{
  "n_kv_head": 1,
  "norm": "rmsnorm",
  "norm_place": "pre",
  "rope_fraction": 1.0,
  "tie_embeddings": false,
  "init": "uniform",
  "optimizer": "laprop",
  "lr_mult_o": 0.918,
  "lr_head": 0.0402,
  "z_loss": 0.0001
}
Each number is 500 + 25 x the weight over the matrix's rms, rounded and kept within 0 to 999. Layers, rows and columns count from 0. Numbers have three digits each.

# down: layer 3 MLP down (transposed), 512x256, rms 0.029, rows 453-483, columns 128-191
# gate: layer 3 MLP gate, 512x256, rms 0.0363, rows 454-484, columns 128-191
# up: layer 3 MLP up, 512x256, rms 0.0361, rows 454-484, columns 128-191
down453:441518562542498501464518523480496491497468521502512475462506488508541479512526474484495513497501495508508475498492512454470531523496505513452526493532503466530512485563516489517504490517482475
gate454:471522516533501457517513516506538495488505476512474518518516539522499537456470490529513491480539475480454531481508494472523477493506474471508510513496504454482519509469511516488487518535503483
up454:521488540519449502527506493489463503563478548485475462483509541534518501480526550489438568534521518462478514474532492485516478524497497448496547478502520450482486546459472500502505489515481469
down454:495508488528505511521538443557497522512454507507520488517509469503487480503477478515490508518505496506493494460493533491495502487546488461484468510464560439507436481481519514463490478513512491
gate455:487532496482470505502553488459484466448530517524541478484482492504478461512483487480487520516521469523475552532521514503537457489521513513531501497500520510525492483479510506539546501487486504
up455:530462507486508474502471512508503508527490512538481509471444465490506523550498503479510513517541486464507490495522561496465541502533484499522529516528496530496484495499485478522489504538505510
down455:547497509489497521525478508526516513489448549512511490511479508566464554510533518536484483500476473501513488482548511502465504477500485537495514469458492458480519430507517518517488516498513492
gate456:482525458455512514519506487467498465510547502521528515485517498470445467513486528520462518501496503480539491510482482513510467493444473530480510498527524480505499484473510478512490522512493539
up456:510505485540453477498493543484495508509494517493488527477491477499504495516503484522519499471522511486503477503496532530497468510501521516520494498479462513456504491505537486490462489506483470
down456:508501509490534481480490511532501507545485517513480450491512485506497490476518472495484530457502459474513476481484472493538496504508513494476477541506506503490470477490509494491491499446469499
gate457:508486498527475476478470508441550531499479519519442484502549486492489460498516483466463533557482461537560505520506505499503484492509524475490492516489533485521521478525485453502478477488506513
up457:470468515486535491482467513470473481537486467489449467510476460508449431517519472483512504505491476450511491478530488468510471502492548488515435525488546481509467501500487469512481463519495462
down457:501494496509506493486482533461489470494500547463476492510497465503490507533479528501557506480503491511510500507499537496512492483519473487495495489526532522461499467503497479513505456540492524
gate458:500474535500500514502492510529467464475531484496486479468537495508510534524491492438521500494500477545529508490486453501496485538503525505509541504504482495476496473506487504492502501518492487
up458:509507491502535509509449498508497530495462522535487490475493524545526507469503565513505493518526509484470525486534526492483506492498461509478517483493519481549498508504481505495509470519486484
down458:522451490483473503497465473454493496458478540486532492471467520502524513491487513526462529455468504519513456530492525569529538543480533517489498518473497529511492482523486471481505513508498519
gate459:526465471530509513512509508475540530510537520512495490509500459501496527516475530492519539497524515537475481514523520504470447538511485514550491469488521482492536436480528528497472519522474554
up459:515529512474499498483500562521515546508473499507494485493567498506475532482503469499493445473489485499497453497482531483462516503483477512459466500520510463534506510464502500480489487457500491
down459:471517472465511460505471497493510514481467481514490549468524508517536529506489484476451478508515431484463472508483504483480517503490471488477472520513476497521533529518524466474525467532453489
gate460:530536458506500473502479536505510491435505455519521491506499465520498509509532485478528483465467517485479479520517471518511472495471531492496536528509531522476467543530544560489521476490498512
up460:491534484520481503515482515472539502451516455522531494476524538524531509520481487495556533500549537502512505555504469532520467484473498488469511456508525537505498488510529547497522486462528514
down460:516497499538510545510476518496492548500536511473514496477475534473485519513495562508534488502527485498521488442486510471528540513493498459485493493484506500482536482534493478518494507475532499
gate461:521541525497467525478520484506556477478467503501545527477508465504538503514544446506472489466479496438487517540548525532494534484475488489499478495495494524489476517487513524467484467507498525
up461:483528474530485497528499515494477432504499512418558490523483534507521491525512475511491508488488478478492490487474485465516478493472471535513487510547524502496460474520484484502483524498488487
down461:486529490517495501520478491515453486510512471504526440494458510493559488542478488542489538489489544526537454467464559512531511481480501453487518515520465494485440504511497458506505479484507497
gate462:534483488500504552489498532492488543549510525491519520522530517446514435496463512495533505478488492513488461463520489516513484506535509443500522506480494501505521516503445488509525499531490513
up462:514487499486531495525533488476482505499492494495455467499479471494458482482511515484524530493516498485509499466549492479477513487503487500479481491516470496470480500467508516443476488479479515
down462:515465461522492494483513515470504536533474461518446487528520501438490528508507534487470476466495487484523492495493499509502492485513503504492534487497503513481498513528476511456494513478499522
gate463:476516476531463467519469506506502492513558534539468478481485492475504505479488458497538523507521458491492478537506517497454492479500524470487488515487549485515509461520491532452500463527476479
up463:454522486498454518500464510466484503428506542532584471552462450501481473498486507509490501530501498447500489434525467510508510501479498521520474486472507473489527500426509495546487470565521495
down463:463468579515459536468483568491501507453487501524509495549486526468493528491526555484439494537516483499554507458528452534496521506454494485493490465500495489519546516477481464529454524494452513
gate464:496490541479553528525528527511502566499514501522493480502476491532518495522458520458524523512503505478486519463487536500542479504452554515517526499493455493474481518488471487549557536503476515
up464:491470473472451477485513465463537462479505512527504493500522434506508461493480530481511477521482459510529522521522478478485534484525516494530503480503530476517464511489518475539474537489531539
down464:513515498494457467492524473513493478506507455496517513479490524550478512463484515513512527488511478545483464447504497509527517532478495494499502495514444488517484471494494449514450548528465562
gate465:512530512558493501494504497479473488484469467513522477499488497481476518491480531495495433507498502501453473501513513475459555532505497510499487491519499489481543488557488462500489512471462499
up465:455486511507490482500480514538512517504517483480473473483509479514495524514475526546500549522495530437501510501501494496474509513475493500524556501497485457486501545474495534473502511520517530
down465:521503481503471492525501462511529538474476476531483507479519526495501490552509476509515520504519473515494495506503496484479527476499495538518522501513470497528543497536440505462482505502514495
gate466:503466451501551509519488463499502500499479500504510490469536525557514465501538537511508505514504501495478499537516522499497475499508470555473489522571510507516515521471497513513533453502516468
up466:506553474503496500477446565519495533460530490497486531510444530530496504519426518514483534516445439494521475489550500508440514501503486492469530477482506486498567489496513473509557500509510537
down466:495497505501493509524466531549517565487516516541506522509510508491531514543455463533477532502499476516524492503476485536479562546473487477479467491494510498473499508481529485523530485492487519
gate467:523495516459539497496495483495518514482523469471463488537473535489481498491483544533507526488480494488487520477517515494489524482487503504476527510511488472501495519490495501493500499506494483
up467:530533454470512506512438512500491491529460521493502501473498474491497525495525522522487504471504484522528485524519525485484486497524498495494458489497518532519486507534486529498540486499463497
down467:523466464503548493493503523519507509482500498516545511481474476489509543467507503513494550491471516487521485531494497508502496495507521551521498525487491511460513515476519534505492511500517521
gate468:503502495511466479448523498454472517487490510507450495512501476452483497479508500500530514501482467477529507536533520480466477558480516505543510472472483463489517498504489508502451483484541471
up468:506510517490503467537490470486525487494465493459526491508505480490513515513498531484514487512516473451464479518453488442552535502477555498525508448457515484461495476523534508495463511485495502
down468:524503525493511461542454462526463531435564552491477488475449505520520461515543499538528472500500513539510450457463470513451497493526493485501508503489482519522529519498515495512524510514498499
gate469:484518518497508525545492533521492489490518542475510478561517501518477483514519465478526518511463451471482483486508463513496491499525477560476473550511497494499555510508500527444497521455486454
up469:462513489454489488496490525487517504554497474509514454490522480503523495517522503503555539485516464484513517529511538548478516477482497485516520481453522528499476532479522544476518486456484504
down469:512508469536424507462496491471545532518483470547527492491507470493502480519512484507480480485511492500521438565516490478514465465518472501514511485461551561519474523504516490494469450437477499
gate470:517516468478491489500491525499490468493526506542515455545466536520506478487511536485485448496516531471468502521486520526516509538540519432472523502497517502477523523523477526497519455488507541
up470:514482516473493511501507519490536482521534547469485476484527489552486487518528514480486487495545565478452467462479459465453492492527528500498463485514478519477483536540478539475487518461528489
down470:482498476505485480516533490460471510529507499480503478477505457507533472515467473531461487511472501486500565534538531528536499478506448513499483520463492532529458559541490501490495493477529506
gate471:525465488539508481478460466496550488529489522507483483551497479519509476532495563515490492544497518527576494511486490489488484488494444494485502505530513507491500461477516504486529497513497513
up471:512499499490528525500514539530511523500464533473503487540457497516551565500500477485503541532481447436464489521468505462489509530463512536506505555477481493496490517513563490475484483558514476
down471:482474496510454558484520493531467561463479469463502540532498471502508435512521507522489517495497435507553489480494470465483486487492504525491479474522480453493478485467530508526480510511484515
gate472:504458524485495462529477511496485508563503485531507465548576523513510462515525526505467502531504476501491529504532481526487487491493525467444491521533495506555528476464490471510522509487503517
up472:497482504464469512460522464509497536509494515529490526487435487500495502469482533486493425442517514528523476461467505465463506530507542521540487493521497456491512527473531525544516479537463486
down472:464526503449498515505558528500493509509488498463496507505485541497499487501493521488474496493485486465478524496499484494489506475495510509532493507561441496482464508498523530511511490518522499
gate473:513518478525516491516499521493510544490478511538522512486482512505487497479512528514515501537528506526442485503505473482507457545498498485508515490521494494512479545487550507470514504461499560
up473:510510518505447518528517432532493442478491493502522524510477493545520469513497485491480494510521502519523505518493527482495480497480493512470510457507546507469450481505535516487513495489501513
down473:509491476455459492510525445513472462521482505490479490511489446520498506514467506513482507515479477508510520491456504520490498523493459514485500472518485507489480532473504484492479484517525519
gate474:525495489491493501524513489482470479545453485515479484511560503486536508517472480492511501503499518501530511494484512535487511484545515555495512504499506493507525502513456457485506497509512462
up474:464520470507510491465504524486512505540489468530486480532484530493492508514532539533478465509504510528535504526506524522501496483500459507487519500451465508473523477523480478459515474491479511
down474:503467477560505493538491503494470515470490502533489465465499499502504517510485455479493507487469514502499509515488478481489428474471473503528489523461468523516509520439486501555493512515496511
gate475:498470458485503515510503483516465476537510521509518519469528518517533482478513486515483535477501495457536525553487529516506556496483509506482480496519463538498496460507484512475502456517498491
up475:514496500477488521498481504516469503494472504515492487522467500472502507474541491492513491483490517502482507496486497486497504521500487529519516513523501492467530532474494542517529495510509495
down475:522480506524482548489512509502494512526497471504480493523491452522490488481524534461515500534497500476531546542504498534477503475479472524500540552465475557489473515505456508478474488491477521
gate476:433474561547468521474477507503539518503527543490532510454505501490501483520488523507528506500527470466486500514528524534493468489529512494523492506524469485504516479512486493528493484520554472
up476:510506476518488509480459504481475448485499492513513463496503494483493507464489528457524479471474464511461520488524479510555479521452468530473525532537524542506482457563479503451553484474546524
down476:501492481414528468505494538489509503546531488538537495516502500505503530488514512478468538485475489497492506508481457509495508537517435551517548524514515528515491510461528493491493437499519520
gate477:552533499528455470490506567480484544497512493498478498508510493467498512507499516480458495472524499486477452457548497528482504542485536521496511513496487510509474482500483492478499517492534504
up477:556461505488527489524482486545526496520456468507521490519452499467514532516543502502473520529499546532503490519520511488513521495480511446460470537453489529481501531502535466499529483483499514
down477:471484569454489504473504515516460523483517542449502514486475467511526490488503492496478517533456499480572482453463466517530502517512515454472500481507463488501459508494503489511504503538474495
gate478:524493468514497491503529546518489550491491546520496465476503491485455572527501496514509555507533463559512527472493491504537514532505469524496505511512515473517529496524488556492449492469484498
up478:561493493535480522533464494500537521490512485496478473514510548446509534466543493477577458501531509487497486509542489498554515531525499510489533496482515498505462491495502491462501539511494534
down478:498494482509469472486476507519508501553478488491447506534484443531527514511507464521458495541449457478514506483541477514540515528445475459469529445519477497516519502515546491522510496512508516
gate479:484482480517432479482504486494502456489488474461542517471478481527498482495466473453511493493499515502519500468489462521505516512519487539500496488498484496464498443494484494526468467518515483
up479:488457527476533558474498521466501509524527472530514482469528513456491483495541453461514474539502452557490487481483512495482501522483522476534529500500515517460500515551511515498522486469478540
down479:514533482479521477491508499486512516495504516500521516480462434524492519508534464473471515521522490494471563513477467551510518534511451520526497511525505480489498526499474472507510529502510508
gate480:517485473447490541522530457501523504498444461490495492492488545504460492493481524495457499509508468482558498523524541475487489545474521523490437510459478471517533480497529471508509486522491488
up480:495518511540511511458479536482537500501472502536478536523525501518539521497535506520502516487509491523548542501519479536514489487529476507521543531487499487512515475525464526536517464473523518
down480:533480499552489517473533497511562485511511504473474559501531513499489538505501498528485492468498494511453517527485521551509479517499493481500487553488556520503525498517501546513528471481518547
gate481:466481532506443471483492477492515477526475491448550500539546528501500493474491555501486522498515493487529489514511461490472491546477480528493488504476473535511522565538508537490547483515484504
up481:500488523479502464501490487558526481504480500479505507540538537525519493527464488502453565513509454513523477466512484512522478499510464473493504503528508476542486466480574507493453474478516526
down481:524497468472500466533481485538493497486472515509487475511524473486512521517481515466487508475478509546504513499490470478477526458503496523547516513517528558508516492474514499493497493522524556
gate482:502472536498495522529498502499498486562527500540545498498524475516492534515469476525535458496471472477515471527535512503486507502510526539499498500497494448494510485514472526481503499558486527
up482:482472485504523517517495507505503463525506478509483490497487540482484497499515492475478548478507521489512535517493497497494481529487516469534504501500469501562522473468507499499517491471522495
down482:484473555524503487484492510531480469466497461452473529445491511493511493519519531498471518484525486503471481471530512452497502496479447501497520542556500480536484540518487504516516512506453472
gate483:467472520465585479495506512526532527500521527511459476457501493487490525535481499521533545510507522499486527485502515505534559541541480483530533494487514465479510506544460481529472504483500501
up483:491518493478494463496495453467488468503474491481550518516510478494478513477529520515480519491493471460538519460524506495499528462480553484471469483513496482486486467491499503488517498517514503
down483:520505490490479480499520507514500522515516535556521459556516482500471505500506467522475451452475518451528545520452493496533538467518517512517499483523527495496538488506487514474515458513520496
gate484:552477489495552483523499508554510512524486510499509532551466531511488526507503522463529522508490441477475497492523476529514472497473465529482508501504522490512494487484521480525485524497465522
up484:513507517494549520447496546533531460534533508499536527527535497471511549518523463496489517498421451491540491479528464539544494496525494493525467501538527464523535503518515479512529507501519469